From a checkpoint of a small transformer trained on Wikipedia.
Size: 14 layers, width 160, 2 heads of 64, 4.27M parameters.
Architecture: LayerNorm before each block, learned positions, biases, tied embeddings, normalized queries and keys.
Training: a variant of SOAP for these matrices, 295M tokens, 3296 steps.
Each number is 500 + 25 x the weight over its row's rms, rounded and kept within 0 to 999. Layers, rows and columns count from 0. Numbers have three digits each. The size before them is the row's rms in percent of the matrix's.

# layer 9 MLP down (transposed), 640x160, rms 0.157, rows 41-84, columns 0-159
105:499497486501486556478550530502469488513486507513493489502490520528538542515470516476514463529493480528492559501483497509494488486541486509469480505505479523491501523551492501546469498473526517501457483496486492486523536462510504490488495453505494486520467521462519484489511489475506487480423514486529503540462488516517502508480524473455467517491547495531522478503461494520518490482492517481515539500587504510525505531537524486482477503474488522470548502511512445535474510510510457
106:516496522456474533485480472516546490451503479505509476522505493493495421498528484498520528538519515474549516481500502490523493491514497520502485521456494535468487467480502472491554554495501484486458491474473494488500489527498489466508492455489477492474482470495491519487452521483496471510479485502522450481515454562492486516492448447511517501494498488515483547527460494518493537546542469462478501498516530500518550495544460522487501509542499504478494521484472516495509498501512502
114:465507502530503478494421494489508491520503481519528484500513499509490524511480543478468499495484472522510530499522468508491496522485497453499535507536465545509521515494510531447499486482509524548477534506542456486521503495499481491485476509492486432502502489508508485505515513502487468523486514520507495524504515548549546515471490465512482514529497516487506580516541494526494503491493479469517498481531516456480477466517501534533491480513461474514479506475513533443522498444459545
096:492488517492540511519537498535511498496485471566484529502527516474485525508536520524523494530459581486514511474521500466487514515465531505540537469505515500473471521495510510494491503470456511466522510493518519525446479514504469483494521501512440482498495472524477498493516517483534492557479530533550497511502546467476510488445523488479530492529503458496471488523513509528490523502490494487512485493458433474547503529481488510514457481499516494501474482474529495485519472524506491
098:518485500531495485504481571501481532464462519468484509526477515462463533487460486505474507470529505535510502503507500530474454498498515425551500554496494543499506534470468507493515495542484498498504462512538534466536491503527539516517479500560559511507538480494486526500480505464466483458507450516461515506495476506511503500534499477536469542519497510529509482505520515500526507478499465502502492471480532532486501494452517479483502501495499495482514537495515512517537486469506474
098:468483498495502503530505513513477493495564459512481497496525491510477511502474593538538498498468499525463518493525485529495487484521492473513506519475484505473514489512504528470520526509474518497500486505478482458506556503474501442452523489548507479531487558490471479509525496508515502504509513447557507489520519494511476471522532536542530466484467507486513486476482481522472448514510491493492478514468521529509501565519507485508507501515513510486452455509481527520449510486509495
093:526479509534500473514567463511519502483461527515462514503457527557461502492503518511552455490531503489522521496533483522509536568529501501484529508492451471499528505473511514474529486482473484516485516522511473504470506501507531505488524485513541491486480495529538465497488475510515507528490515476564495509459547529516496503474551487504508499464546513526486533501458526524472503505525510505527510488513516523525474496447495498516500468519487469468494468480533532512502528470518474
111:499496522498469510498475489509466463527476506555485484547478504527481495534492533528508490483486561514504488473492481541554562470531503516486503544506511503464502529528462484478507491495491509524478519510503489493515466504523513491541520497460471528453494525483491481542506525537487434488515434517437482476486481557476532504457470514511527514503502510511534486504482494516503512481481522505527466482470507539480528482472523456488478513545497497511522482514511478483489503513491480
110:507522475475520512529515470492524502485513532515509439541478531554486546502496515526499489531494494520462493505478523533505487489494493490489501489529484473502505478464550513509546475510470497460527511514487497472535486523491488521525524512510510498454553458483470520463508504530495469479486548543496454519507525451569525462477493489509504507488508542519442497470479510523539481515535526477538482488541503516494500489491455518500508534485491482515509487482519510493512433488493486
096:493495501515485488497508502469520468508476483470513514484441455519488506489529477491538503513492496451488499529489519520504484511488525492484529484511509517479522465489512455487542478489528506533477493467508552498463487535446513513464490506486448493531515550527514481495505517480510494488481497476480503488526507476565532554512480486510438473504509461485520450483519547502467518465483532469523489456520540467499466502489487457510497485482454475507517500508459468455488514466497500
093:478536500534506506527460505523505483539504523524517481470506496498500459509514471500496559482533523481512459536493522488474527514430465505495489505473530502510446519482528502510498485529491528500495527511521533486493463480534553468527551502463505510456519478482536513499516520501485479508509549509470477531531540489478508452530545517498480474484486504522500524473525532489511500517490461499524527455488490505505462499543494473529524468513489519533478483468456459515516520508458492
105:463465509512467523525481529496507455428527542515505497473530508473468514524492502503545514514482501502441505467465498485512490516472501468492563542467484477543480515467549479493497502484514488502509462489500493466501484503503532467489504485495478458486504475490537492499539486497468524500475513515534556498510518481503458493502534527507470529532450475474460551473474492501528531497513506501490460485551517555480516519497488489493483492487510492487551489505504476535464493503511500
106:468480528523505485500523531508513516459574498466433514521535493515504551536469483509457483533478491474452516462466507540502509520514492484507510474486533479514481540508548512493518503548489471530521500524463490493510507475478500511494470517507525534488467523481445466478502491509471497511494500480491510489521529514506499501504512469526515486510471492490505519471495504513452498481525541471532480460487531460480505547514558538503475527457492532489511506496516486434486500500502504
102:509532492491533506502495493513440522488492453503507493482486523525486513482505530524471508436495512496523454457464495518500495483543485538499485531505509497487550523482503471497503492484525472498482511489449501522465548479543514500511484512492478475509477505483478499530486450476494521509480504515527459519469475453437463480477534533499452485540497557535517488516477508497549503476545551488476548501517517470512488520508515464500496517501478538528524507508476520485504499457501510
114:493460496488520499558508503499534484488511509502548498507528507501521519471482520534454500538466499554478478462512521531509465539524509482523482519477508488514517422507505514515477460496532499505517518489513489483525489504513504498509464480521519499483520501499522456496519509463522477512511518534451515529474452491495511505485527500509522484472506469517446476476514524548532515425523501488508529467538487550484510468497532516499556496535509482484479509489465504523444478509496473
119:547522451476494512534483485484491510485513482457491456477510506473471505500448463535484534462536410513486493481477523502493470486509504511501480490520537512477514504463508486515459493487494501476518559439500536505511501466475549485505511530544505506516512523472496477506505462528508509487531511491473500507501463473494536497494499523501505532520501526496503509484485495468493491493471472520480489489503489511497494482499518532562491498463513546493435515449460478525479463527508464
094:517506510522479485515517484491486487485506496474489478506497514489497519519548510526502545535506543487518542536532538511513487494491529515496509531489516506502483495530442470537534511478509469547496452479524566488504460545487520521484528484529481491541513469505499489496431544504509503492523488499519504482547495514496474544472500502471454522484504507478483497538513549531524483473480467505521501532468528502488487548499503504460514544544458513476535505494507523553503537498498520
095:528525506499507520493533493467507545484465484508497539502578555490536515477497521519464469491518531481528535458514541504472514532461495515507487532521503504486500527467512480492471468497499530506517496474527556517514559469526470485510525487515496518499505475527514493511551497514482461526512494515531528460499494527498478467495453500476525488495483549536543475483477467501485522495492483509507494513502491514483502544492537466493492477470486487505542528503504529486565492504492442
114:516503476481467489495539473484496442504502471535509506510489484484463525521504486481529468531494502537499483523508431541481475525529504488532482518514495474495497519503500424482472461514503561549540547499534507526526492526541538517544468533485514505539487453506547552506507495467512487522514487538486476484499488472545481519491511482521511534545479503493492524494490482493485518518491523508532446514498504505498506498481496498491512467531534473482508505522504506497506454462474515
098:465500523486447516510483526517505486474514566488496468511531482512483514475539515429519526508488496511495452485488477473465504504498493452484579503507505469481493504516486498536482518546520475482492484520480500467507472497521501497504527476468477513493481510486514479525463592509527475507425547468511488518490507525485491514464530489497468474490537481522491500495470512513473513529511488532473494505509492496484516467488486504478531486497499497537519551459497489474480529490497533
101:478453502499522469512459466505511469480508571478517517481484510461488477517516497506505498498497529479549449485468512495474522543483508486526486528511509489518510512497479535523521469523503472510517467528532471501441474523543513474463487492502474514517520508500508475550498520465554457503467499511515501519475513497474482499504507503490549475503509507487505568542528546497490544482513503489525486513516498486521508448494489528514455521559503501513497512472493507568495505527532498
109:510482466519508483459476502488513499479516520505458526501517542487539481489490475498483519474507483518526439468546488496480496525490519490537482523501466508519503506534469496447501460563503506515462518516512491518509480509506501532417463500514507505480558499503460514492486474508483479508469491487511473489509528461514440472503537468504520512466491444467485538495515514467513516483479482508481506525501539508513478503441487503476501503516524472511544504454504525526511533518538520
122:540510524517507498502489480515489497553519438488456529501519504496466509452472516548495477477499520489515484525461495458502500466511523515515478499459483478489528491533493467523518521506508478467492526553545479480506523489525487496523498540509507521530459461522502502494502502482487476520475499511505563496479489487480463533483481516494510457510543499506457538489436502483472521542512514447510514512501478491500484531482482475501504556462512497512509549529502472468471516518458466
102:491518477499492523504490511502549479517481472486489519446490544492487495495494517521541530516532454485476518546523571491470508499507528529510500483489501526494485508486498515463460510532469503492497489484511482514499503499448518494505451524527510546455533468450466495459506469521502496548510500508477495503533501507521443458501528502464489495501461493540515496438520526487483479509500492520496510500463524472523508501491551536436524472501531479495499489494490526518538466508528536
095:470510445521505520501495490532499560494500516463539489500541521472521481507504508480498513444447475486502506496551512505505489489502489492499532537489476498489494535529515512520542463506508480523489474504492507491490512504489478485496490481494499499526518512517483474481493535503571494505450503502520503482538525477516515536495454544546448497533450521506535514525533482538452478551521481523531496459491519477481523504521494523499564535482462500481538479485508492501506492485453524
103:527538527493516510462459535565496466512546542500520523513486479534523479475486495460413535497494495532485521519508499506530483477499440494515479496531486538516468460473500485524478529481499521543495478469512470485493552488518521512538528479477499484518462506509493501491524509440479473505486487503513501502498499502529476456482507498488484534509472511492499479458472484468539513487529535518491508503485506497440483450505507508513496503497510550478456515489514478531488481524478502
095:537466465540523532505522465509444517490497517504481508501466518472477537514479493506494487452529454519516520523505568499505481484490514500479488524459453532499481495501419467507470515499533478484472490500509507514494498518541509502535540468491522532536482523501485491494493479483497549486500508525482488501487465483486471486507503501481469504487521543502530489540507529490546483484467513502449513480553525497518507512474520503493498479513500517474506554510438471531518544526476509
103:497500513505522491479519500464475526480490517496472491515508472488497511550545517492516463507501484527545509490513472479531499481507479474491518474525480534514487489504519536501502530535543490521470536515471523520518496478484480496521470464501487470513445515510494517486446505490489535500500465446504511450486508561501503475480541501517482479513520477486559502496452510547499505470492454460503478508435464486540537517472512498508511520461491506549451517512508484509518555495501530
099:539485490522487495476478485533548480478468469512471540531481521541504494541474531512485505526527518482552463510499499503507482480522509528540504510520432521514513487485498518457458475509498464484554472509490479481478503484474466534513511500548515506532494504492502543489518564513506516491513491489510509477482513473471525504504469511508452512494497440504530519526513533527474494458476482526522484484482484487527465535497482473478480526449482497470461505540521495540537483471507511
092:473490502536495529506503480483505492513517495481482480447511488539476515471493497485463526489530515489523513509469540504511555502500490515486509470499511478478492522524484488491448541489510486490484467484488555532514511477533483528497446487499456511525443487521511517470504535439502482487488525508510545493516553503521523513487491548518511503478486470498509554504473538525494510510472482489446477447476505481504504504510495535489474518467507499450466447466469482520477516481523556
109:481458500460494527473480526490528495495539516503476498538437489520455456478503516516533519478478504468478475505497531469524501516493457503550508484493507507495512466477480583480523486507497507468520461497467506502480511473483515495508510521494526479492518466500537471516526493511524523492514515474513494507465520465469534474490521508478530494549534499471512535521502521526521505478480505488508440507530504535504546501514500490490551499488517483522511493497507555580470504521471536
100:497480486505505460517484536532472529492484530516551512488546553509479514483460494507517529482460475484508504493463530490485545517486528543519503475524494489479448490477531491518557481482524469504489481473500485498466541522503487556504495546531497512493496519490539500446519508485508526498525509510505511515513487452504504543496512515532509454523505496471461551511532481492513517545501502490515482510477545521515483500551490498498498524470546506460517513492508472445467464488464514
081:528474529501506486515488511534486460504494516478493514515479477511475483504523578463521499537500534498535505502501519497498527548499507494536540491470504487507495442510478505508499549517521469507483496495503520521484463539480468476478530502508543492545516496548463511511474555476475514464490466500484492481481520510464518540464449532526534527501471469503547487449518527527514499540483498502478487489485505474524485519526548521529474441513507539507489511507486504496518530485531513
095:496491486510489520494491530448501522469502486530522463535473520461489464539492525504509512521510487475493519491502521530471454507507510454548486468500513509468518497499523486518483509477486535531520537460481518513483487535513512498519498537450514444525530466495501515467510512479544502501554484517513489460472520529517489476516545511518482533486494443547516540529533522518492524489473441465514505520506483519486498454506502505544420535505501519505526487490498500474480492484487499
091:508536486476519500484512458511475570483438513514552501480510478484468511493502499512519501508513501516577520477500570492482517488518489521533516489455490497469545489498500473522489492496476466468464522493467493533519524471483495459490512496513491504495504457492532515458523503486505467488471539473469471477511459535487505444535488526515455495522545522514513490498508516532508501496514472462474473516542461533515498505536487505535500531481456496491515505516485489511516538500511470
093:496483524506509479458513479492472520486542495513504485475495534521532506517501556483475510504471516478505483498491542488490494497489518502506519526514466508439470517502496469544522501457539459493501464438504443509529502485518478448518490496529496453510502484517520498422476491503510510493518505530504453469519480489536485487449558529486498492510492506491508435509503516514509454464472463472486497513498477495543532517488524476447519503498507497484497511507498499492542510452478513
092:480512520524448519499493490492488505497481467510523513485493522484509519464525481505513490533456492493528530489487473475494517537502487512538491446470493503510530517540503481495513497492508493471538498526516478505486478523490505518525514452535483518502491505510524504505547525538532459504470496489539516463487482532489505490481508524470514551504486529463432497510506476518513499507485538510518477480505527481468503552495534537504489512525509503486563526542520422424543529521509522
088:455479493517493505457491522474521493509481511494493499444468512470521507486520512505517545505455455520512478540493512516484489545456516513482515498471531494490514479511532498516492501496521528461480484463468475477508456567532492511510504510497455483486546497522550498473476513515507483489456519499521518549501492488473500567515512449492528476498538468497494470463503509528477536518478526497509495544510482502514528488529510486444492511533484493452486429499501513502506497474468501
086:526508511541470510544523496499505514507482489515445485505497475461476516473552492457537520484475511507571517519477509541488524520465530505491478504498512506442506480458514493493483531509522518447497511525488484496526482465475521493440527482537504481491471538519478500498536492489489494519519487509482512512487486534492474468517494547512491528519496495536458500507463475508504517483498502489539536478460510520453495498538515513506500497485519497561551541512543485502536446505469512
097:509526550561498512523466485493537491501479523504504528482493502461475524539491497477511486507539553480495503550488511507497524520498500478453519513491481513489477487464516523488510495482475491515526482516532492476480499514480490479471521466545505498494496483469484518532533479526513494520551515503482542496497545521469467545472530536499546538529547464466466513485514497472477494497462487505480523484523494571522510522480548448476471498479542515486515474490510461486515477503467487
099:499531513530466554517523503480471512488538452504470470479491498475472532479506486473494527544522505462483531502502492520547486507492459445520506467477465461511489503474537500521504482487483531522516474494506481510466496496505537547479510454514485523494494505481531498523498549500534490527479523531501541489499502488505502506513469484522490547523519528536479566528473531508517479522526484524502532456432508510480526518528472551524463516502531509526492492478501498472479534498505527
103:518492507532456484515528524546472549494497473471505497546495491491522501469537489508524479509507503510517499481484507513512520522485529495465535520554505472534491528494476566499487485482538462532470517482511519474453504479534475472509509515502527526514520480484455500523481503504450497474451471495552508471475506500447481479510488487490537484516511480487483493495495519538519534541499511450492449512554478480521492536524513478470509458493483496469469455544486514509512519488503475
096:477535510516483522503479513505467471471476520478534530493518497513495498514503486493502506458507461462471527495478498508477513491502543473513522465566532531476520467475484502478457495494513497499495471537482496475450487541518474501491512481510495499514488459487499446508466491452472498503518501533498496464486431540507478476491459509488505454505456496502472506469506483532522537495483498482512454457466488506554507463496530479477517471453517536509499507491569512468479487503531491
093:482517493526501525524496469524492500498548501509505460525517516535483489529453511525490508546507479549451504469471512477504491443480474475481557510507511506496496495454523473507490470493530540475511493471516507535467488519492504489478507474541516459470491534504548536490507521499536507514491498535509491529481528485494560465469529507538514507516483532473488546496530446490476501501498559534487505526484518475477520500506518499477511480510539464497450458500509498506500465449503485
# layer 9 MLP up, 640x160, rms 0.163, rows 42-85, columns 0-159
121:513524493450483517463429469515510495426509464534507498472497507481510470490494502497513509536512509529569518519500492479506504456520531517509492511496486528483502484468535459466516522521520483506507512484514515466491487499495484469549513493491478469499507510510509504499472521509510498503491494483490444464484468538520496525490476453513482483516523499497542584493477495530508540540535448450453500536485523486539511511524483506483503524512458500497474506483501521482500487540477484
123:499482491550555514512443481510529535473517497484515479467511462495504497517475514467509437503492443510477499493449478504468502504520488496535479461538488521468502492460496484516487482493499477481498441528547497516528472530511500506525460471519469479485548482479495462505515481493439487477510551462514487520518510490542505461528487514495511500519508564505484517518521474484512512524485508479479505507510485495518503494527514490544539483473494478455478486510488494453465534520528511
103:519511556473527526517454557476479517502508494484508490474502458512503506486494477472484502443553458504493484520504496505539489504484510491490484488528503501513507516494516470540455489511538505529468481498446460497502529492493498464512495531446517498488535505489523517492484472485514508455460505510504492508471540495496496531496535471476491493557469476460492493532509492510506468508481503492482485485552554516458488518542460486464462501537460524484493537464473504522493521528451504
093:504522528490470505500524488512483480501486491474458475524486485507465514502513548518476528508494541515507505494483472508504508471544502521495503514472503475532516488525495523450513489477542520480483494482509550502499481500514495465467471523492479487516551499491517538527499487471493490478503466529514466483475494456474471483528500493492506504501541514506481490517475483484451484452528539528422521516485531489562471534521524428464528557474492483498463499507527502526468511523455516
101:478505495475538516495487510533442521494530477525508499476533524528554458484484487525497518504473535534500471511531516464485479508473496485517449496487504471508545495487451547438510493513511461470520491513501529482489521514505498520500503538477522497438561481555484506483500497492511507461482511489527469520514506532518551501494497461493526460512514494515499506485521502500487505463478545493503487524538467498479485530516514498517495518497509547516558448550520493487526523511520512
088:488526457516501503471473506503487548537495494452531487465547505468505427502542512528441506474516497522478516507495502516526502454507475490515531532485509494502469516467479523507519525518586535499534525489496478534474504533518499494535470554448487471542509462493515515509503490499534505482513511503512470495503444457478497504503517526523490507525493470496515493476518528479498471483487501515451470514508550512506524512487531491446509501531514521513482514529515489515505487533512505
107:480511495481483492535481484495462488492491446520501496536527508510485499497503519553422530464490536491477512526484494458507533468478502472467466486495517567530478509501471516487511491497495510493523508518513502488484451510528496511500460531515500500533498514523490467460466515465495503463505467501508475517526526437544499517471455508529490487493486523482512516476516494537486531502506492512503475495543560539463511521494465500483548506505460484538487458536529452508495486500515514
100:480480489501512550535518503510455492508507502508502539476456492546514490477524437495487494495534491532495494518457513512526512492510464474461470517506491459482477489481459474508469524491505475519487511492498465522478548495487501500549432514477466481491514508485518516550526486508525451512454480472489432500503528526462519478504495556518515526493465511495549506495497468530472499529462473520520491525516498504505516502521487495522520542473440497491489490508510523519500495536467470
089:512506484529513471455530489509484502517526486468530492529548493510509484498484524515461501492499444495503508452517517479545500531522522448477490535506531530478488532492458489502521513514509515504526480505517528489507492460501482490506515455497533525501484485482491508516552489541503520515476492551500456519514521487484524472487546445497497479498516498480520492524504502561513550506470463532508488470484492506546499565475510483473504461551512510509505513527533506491439476452476504
093:522478519465520519501502480527489484505532471483482501502506506482467537496531488493453476531497502474575518468511503526508482471470515525507462508501481532552520511490522479494517528475506530526534507453525473514526490513526523501486507501501469460541513501544482477520465449498460490495488502502485506534522465478513464545511479502502511538532502453500474484497449516507458524481464468491536499538485521531509511429501500530518437464495499490478508552517504498485526503511508498
102:506511502533500470447496530481451512434518475486485507527484513520501519501503510471488537500480486526484489509464470486516430482532525535514505522495526489513477511491535539507475522527511522451517498470549506508532512468498499504515532452486516528497502492469506476479450490470528466527516514505528490451492494516502489490486481489469513512483540488507494501491529477492522460534486523511477548476480485423489506456515458513478524488506508510546485524501561487501518463465498492
094:540471500514500502531495492566506510450511502485490571459496491484459477488486455532504510524492479494486499496516512490489498507516553476478519508485495526492497525500464562506467529525517495548513510467498490460532505468506475496508478493482488472465487520510539462462455482509532464477496500465505516505497515471500465526449481483483512503573499506511479490456486529474469511499537514505496448547522511476453496472515481507477469501508499498484453466510479516509502509476514470
101:491455530480476488504511468499514490491524509530492465498509490500504520466499504516486518450482449475515522506525492486529540528494510463498538482541471565532492512482507467461486480475535495460501492500579489461506454482511470531493460476523543530472482465507492503517542521477465510518510448503453520495484494504566505505456491518570502498481512492502506488454553485492508505520469496518495500498466504498495517510503537500541490499487512499490455501467504512511491504507527501
108:530471459531501475498501483457504487478484441497500446473526484517595532485485520507473468488482496473468463494462442580511508463505501493518504491511511494498527448486522513504488547480465511482484513525513493484509521501476442501487473494510494529501467458467512478537519497529462514536510528513501485515456499554511512505484522520491475504464468473517521501485480494507489505490508507459485496482536486517519463459506460477501512489491519516498494488503465487491491503514512464
114:523528484483498518528470538503488502497501500484472504509514510501481513482496464484472531491479431529476505499486500463466474480512498576500491485560536497505507519474513484520513528494467533455489546484510492479520520528458509503459493499562490485528498511511462455530508478494520518494538516465484502489482475483532506509529484508499502489497498472478517478501497459502495522493518522500463539491529497476529458491505517523557503514486497535556459509489424459511514504464487543
095:504530515475507505490495498497527537491512515492541538427478492537501475485457539506501463520529457542495500426500512522472484509488518502476482498480508477525493506446529496538484475503499475489532516508517472489518513521499493497485555487475519506524553487542494508544541465440546455516505508513513487504463528507530532471502518511477534536538506507468522490473505504492488471497538506502494494497487513485494535506471499490507460504494481496502443539481476539503516467478516464
093:498482516475526476509514499516482481486484521482509489455497499500477486529516484474488569521496532518480478523520483493505522476545476537479483515462502470478506531504469455521485519491486547497526494511511474496485472489533501520570511499528513470507566478529501487495457535538470486496474512488488499495493488491472492470583526520520490485484490500506490537531511485456461461507522496508455491499471520474457523505455462504522482515441490529471467516500547501488480500524479503
116:481500499501524525470533463489505486493511461474473506459508520495497471513495560512498491532529488502501530505481526470525471503511485509521479557500530505493478520522475484472482481498460470554528473517485448508514493504495497533485453484527501517506509514508531557512488482488534525486508499468546484501501489469509525503488491516490537496506445482493494520488502491460440481473507459465550502499547539462485515533503468503497460490494506452528500459570490481535515512494478462
098:467519505543488500507497525426451465526497501500492463486437499496506504472527459539506490516499500514513511527496522522502525503475462482506504491500505467474482506524501481491483499489446504492488488478504520516470447487502540482557438499474530544509513489506499510501508493516557461505486483490517485532491476524502537490510494466493518523568490493532495523513510497500505488554472532512489506500507514442517477530534519510505528495495518539493430470521536492532495489526541488
101:507539490493480473507506488463494518501502474504499543505505508549478493487499506484492486442560518491535523455479482524481467475559479472447505492461530536517491506527500508503536476541454505523528513539496520520520480526449507479504514497503524462483478480545447476469504459518481511548479534461498491507483514523495511464542492511476518507529490516513488509508550552503475519494488549501497525539535499500466485502519484477516484471524501510543492496525477453510489497485504523
098:472526510489465493554518503514518426492482526529507495492526508522488534488465499478517525504513514517485535537526538458496475511464490511492522526494512505478470490540524501508513527512494481506495520500510485517512602509491532519506474494541471520524445469467546512481499442531507523510532504480537472512509467482508527430482502476505492487514539495469504534473478511484534515518474508468528464518511522484513486504510486473501515491494469490525478552539509492517484483495496477
093:481495470479528495515512484544485482535498460507529557463489494510511560530495511516480521468546491494518475523495497526513516519525486494530526474554488470471537495528474458485506542530527517519521514510504472507499480465506463503510525510550461551530475527502478540506472522553461471504488499499516519491471468519469499521555502497513492476513507473482475549494480502501461505515550490456538508506478466495530509541505492500510498541525496531531491527506537507482509476524472493
097:454508466455515522525445490471502504501489516501444512525468486488491463522495504485484446486495540487522476489491491531494505461509515488501483508490522537518468503487503540490506477461531504501444502493506501491516505520476534499533459506528505501534542475506463474532515489470492518505536489498534509499491457561505504492427486483459500490497498501468495541492482557506503494489511540489488454515473479529520474463442472532500511474496506531494510525512474470454480483475539492
102:489522511460518474499509488509475494493545489529547518501440492538482492498463517494468548498498509508485487465534498507494472475490545518428478485511507497495475472453511551501481523495498487483527498489477481493529509499483501509489479514482492435506459521499519516476496440512501492492518511532463497476502475478500483440515527438486526493489539521509502484512500512530503522484473495435477487538465512510497492544498536474494499483525511491460460548508490482503538451467484512
100:506471495552488527469480482468474481515496465523519494529506480509466494506483522506476507494533497539468539498492515515528498465541483509517458530503510522457506481541497480499483537539514485539464481518493495518486529475552514509500510510513481521489539474529513461508499505520476497468507452483484498468480416541461514496510483485472484511524495456554478508525513504496453522468484481548499516523514504419510485527495519504511513521516530504549503511506501506518508447486483492
105:488509504462502488519478544483531522510500448492481497505485527511515493472532453538501558480506456523478479513492501510469511473521455499488487500609467475520511519491516505458490530499470460507487492487470461492494464500515534483511479521530522492514527514484472457506508508493497485490483509461498498553537524522495500477511494489526506497519460518437488512500484468477497501484541485507467508488457505442506489450542503474478508504509466463489522459525502494498499494483528493
093:495519513508480510479478448534475465493477513485489463518525488476505495516520476473500501500504471542511523514492563504467462511471469468504502553540529494508483491525478523467478497471496489497486467561533535479496509495504494505481462513478519519506486487523492510495473508521484497482532497493500467492500549486472466511464456465545497551503474498489486463503486505532464503476510478513492486497566483500551487433498509514485479485465509505502500545464478462430479496535510504
091:459472478471526479497489489519490447483490506512474544487492564481506555510522514535464537477524480468506508494528512555507472488491499518474493472481483503474486493484490453496513482499507493508501502510494494536474515484527497504518497465532508529480462550464507493496504472502500489503533484531503519518510486512469518493441480449544512469486506605490477509553502499499515536541498497472459477514472527521506515518515530468490478501492538517500460499525527519494530516476507506
100:489543497496514527467491536509484513542495478495504489485493505507480482536513514512522522475492475537491457513451511483542482512505513508487502502509484509505493498498515450466495553459525461485511503477532486457500522520526471514530505490535497482527494522445490494485463505486520517493501450488466483483509544502486481479505487522527510529552487532541573510493535522478535481507513507522443480495494523520539461497497495427531480548502520469506492523480526548495518470469496527
112:511492490515503536534531476471465495494497465507451497506551452495509508535491499508517497523503489476509500557529505518489500514502498474510478469516469514505505518480526448519467512511534518481450509526496511492460497537507515480498480477498504543480487503523513524491498520554440469488518516527487446532529475475497486505501502501505510510504462499515526508486525541547477515497463507491473472509486436483501436503468483507496462462513507530484491494505513487411516475535457491
093:563488463464531484487505499486467519512521544506492512501528486522527482553530507483498469517520531508516516467520536492525477532504452486490510519512477487497433488459459535516488503525511526518477465504485549487487525483489491547546496471508493525523459457494483485477510521488524469522445512489513501509511472514467485466467447476508487477521483460509556477526459487505533511487443506504477503530536476481473475502506521503485468528473486498528486502500511511520459509508503481
098:477517503539516502518509491517546555497532495488519493492533525470523478504467463512517484488503510480477503506481491529504509469513516567456513523516510506529528533458530471519499465535435521516483465514522487489510553437493530538539499525496497492484483553474516523517497504496510504540494559473528541493492506491534504467509522491502485503496485525482470518566485498492510514500479539502511496501527537539474503489497477516454527554520492483493497518490493495478524465518465466
096:525466532471468529507485482524497480499505471522501507452492532491494501518503442454522535529491500474505532507478508532484543513531479494537488524516452534492521498497544478499480527500498503540465526497522514464493459477496477510527503486473521504506554512498466515540493500501524531504531492540479462522558443525509480525508531496504547506470488524458539549488498524482522473481491493491538480514532466470498502511476501498465514523497481530516474516516505455541478483536525524
094:521424535478501508514498510486469462492483513502440499456494486490477473503491520486458494477480463520483459534484472500480543557501500486501472472524485493485487499487518520459484473470532538453512537497477484457446477473494490528492467514521493479488449501496464522529526521495528523484549485461513455512477499483498515492492519512509466492468511495482522518491510480481553502501506493492504501527513531468503494513497525491514511545512541456521473504524480521480529456470452515
095:489515498513491518535526496464482534484482478448509461527484441475538514501519490489490472502513494542505514496495505470511503540498480472474482501484489504497532523518460502495496502511472486492490504508464529445487481477505468519537492469488521538517500493489470515501489559457499462437483500542541524504525488531477493537544440485504499489521484503545562510493512496505528533486480507528462494503484477493451439545489494521484486487487471521536514529514512493457483503508539501
092:521529498468527472465531511495456476472502537510492506529426507507524546538457530507464513496530528461511496479503509496503507496513487516539490505508461525488492471467511514518486524541508507472510546517544490505530520483510484544498505510504508499499529493495459483507501529539505520447501470461519526534509461470506477459501492507530545501499515512480488537508541511506492488492500470483477472498463509527467539422509480479532487497456482504499476495482463541530483474490518543
100:496512488498476485514527491499513548473514482516488513515506492510503452560507539490476478498505527468446494464511491482534502429542505473471510499515527528515490491473475524480513545510460524464484511515509537528501503502495516483518475476531509481525451514490523473431488470542480505512524499514548505497490501524526487469504511505496487541550504511551506531533506510483481527505508449495486476486470496466518458548421508503500454497495514504524526508522507482506522497532506517
091:512517485487525492512454479484560496493570468487539539503489478483492467571482491515522470533503510550495508495541459479505486472458481513510509511489468498469497496496509504535504473501497537535517443488481497524482552479514478483536496459488480513529510485500525516520494521550530509479483500485516521531514513513494483463463536477488506477531511488488481485534543492475501512490474533498502514510478485498537500527483464489501559449470465472472495483517464511506485449518498517
103:517486535470465489536430476485493465549531475512491494512503463524525514514537477551531495513507466526473485477508513491528459488512492532499511518547534513465532466505490510510482482536545448507482521502490527502526520511528501486498511488499470504528525506537534485491462514520464470492456486484482496487501508545498543488544491477533512493494475511493485521551510558502500544482502501517527491544486497451514475528490486489530529458520481538490496514477499533537487473503507533
102:495516524492476481537517478527515523503428525482482521523505530461492448519469568505490492488486491528489487531473478505461537481502524487480501522503499520514518503516484473523476520494531529488570504475493525522502515543551497525453465524477443492483517507526486486541482483504522498529508504506471494506503492489508498494475479478471482500432533527500453482535476513539525499473496484512499509469491533527442458477492495487520476488475498480450514451512519516493491475502512519
104:502514504491489529462476491496499499484519505489506466534549506504516516484530513484422502460524529512480507510463545523489489470474526510484518564490504494512508516531523480496526502514518527501491508527548483505470492469481497513508479475512490500511489533449510491466491525448486531474454553478508481517484494446502558479469514464506512483460521567460525534514465477498524533459472530520551514524511507523507477511502463523493501505532490521496514519489470474496513479526484491
093:530486462494530486522498500519513435551499463497492475517454545471541487483511459488465486502468514496523516545516498512506527553473522460541528483505496492464516467514453496502481483481561504523484522532530504494463513509496481498538495501512476494467455512520511544513507472536520489490503507520511477530532490482522589508483506509485489486511482505511514533504467487465482476499523487497508553513518522486466508535471503513510499509501440502530489457476510503524499509486497540
099:505514500495491464514505540525534463488480462520492499520473506474542508454509473482486472476491518487489528480469495483572519543542534515538492504536474527477542510545483491518479465549518469518453489506472525484500520493503509548511503505494512493517558487487534481478502500514462500471488510495484449506492498507520489520489490473483493562487499510502507493522500474462497479460453455500494515487502503483493520533451469488533469503502449526531478499476497500484474540547476529
102:513551489477516492511506481516482534478545508509519471477470545508470518479536499540486443484508491508488520535511522480458461478462512537505502523524520541473497449489481459445476538474523503488506488545451487553495520514467514514508471497513521486550507489497468489502497522546515458505511512515471503532449470489505504471540474510460481502468519468517521498485500477503549475480514496468475503510496523483477517508519489499559505468464484545514481481502502522519509523503517479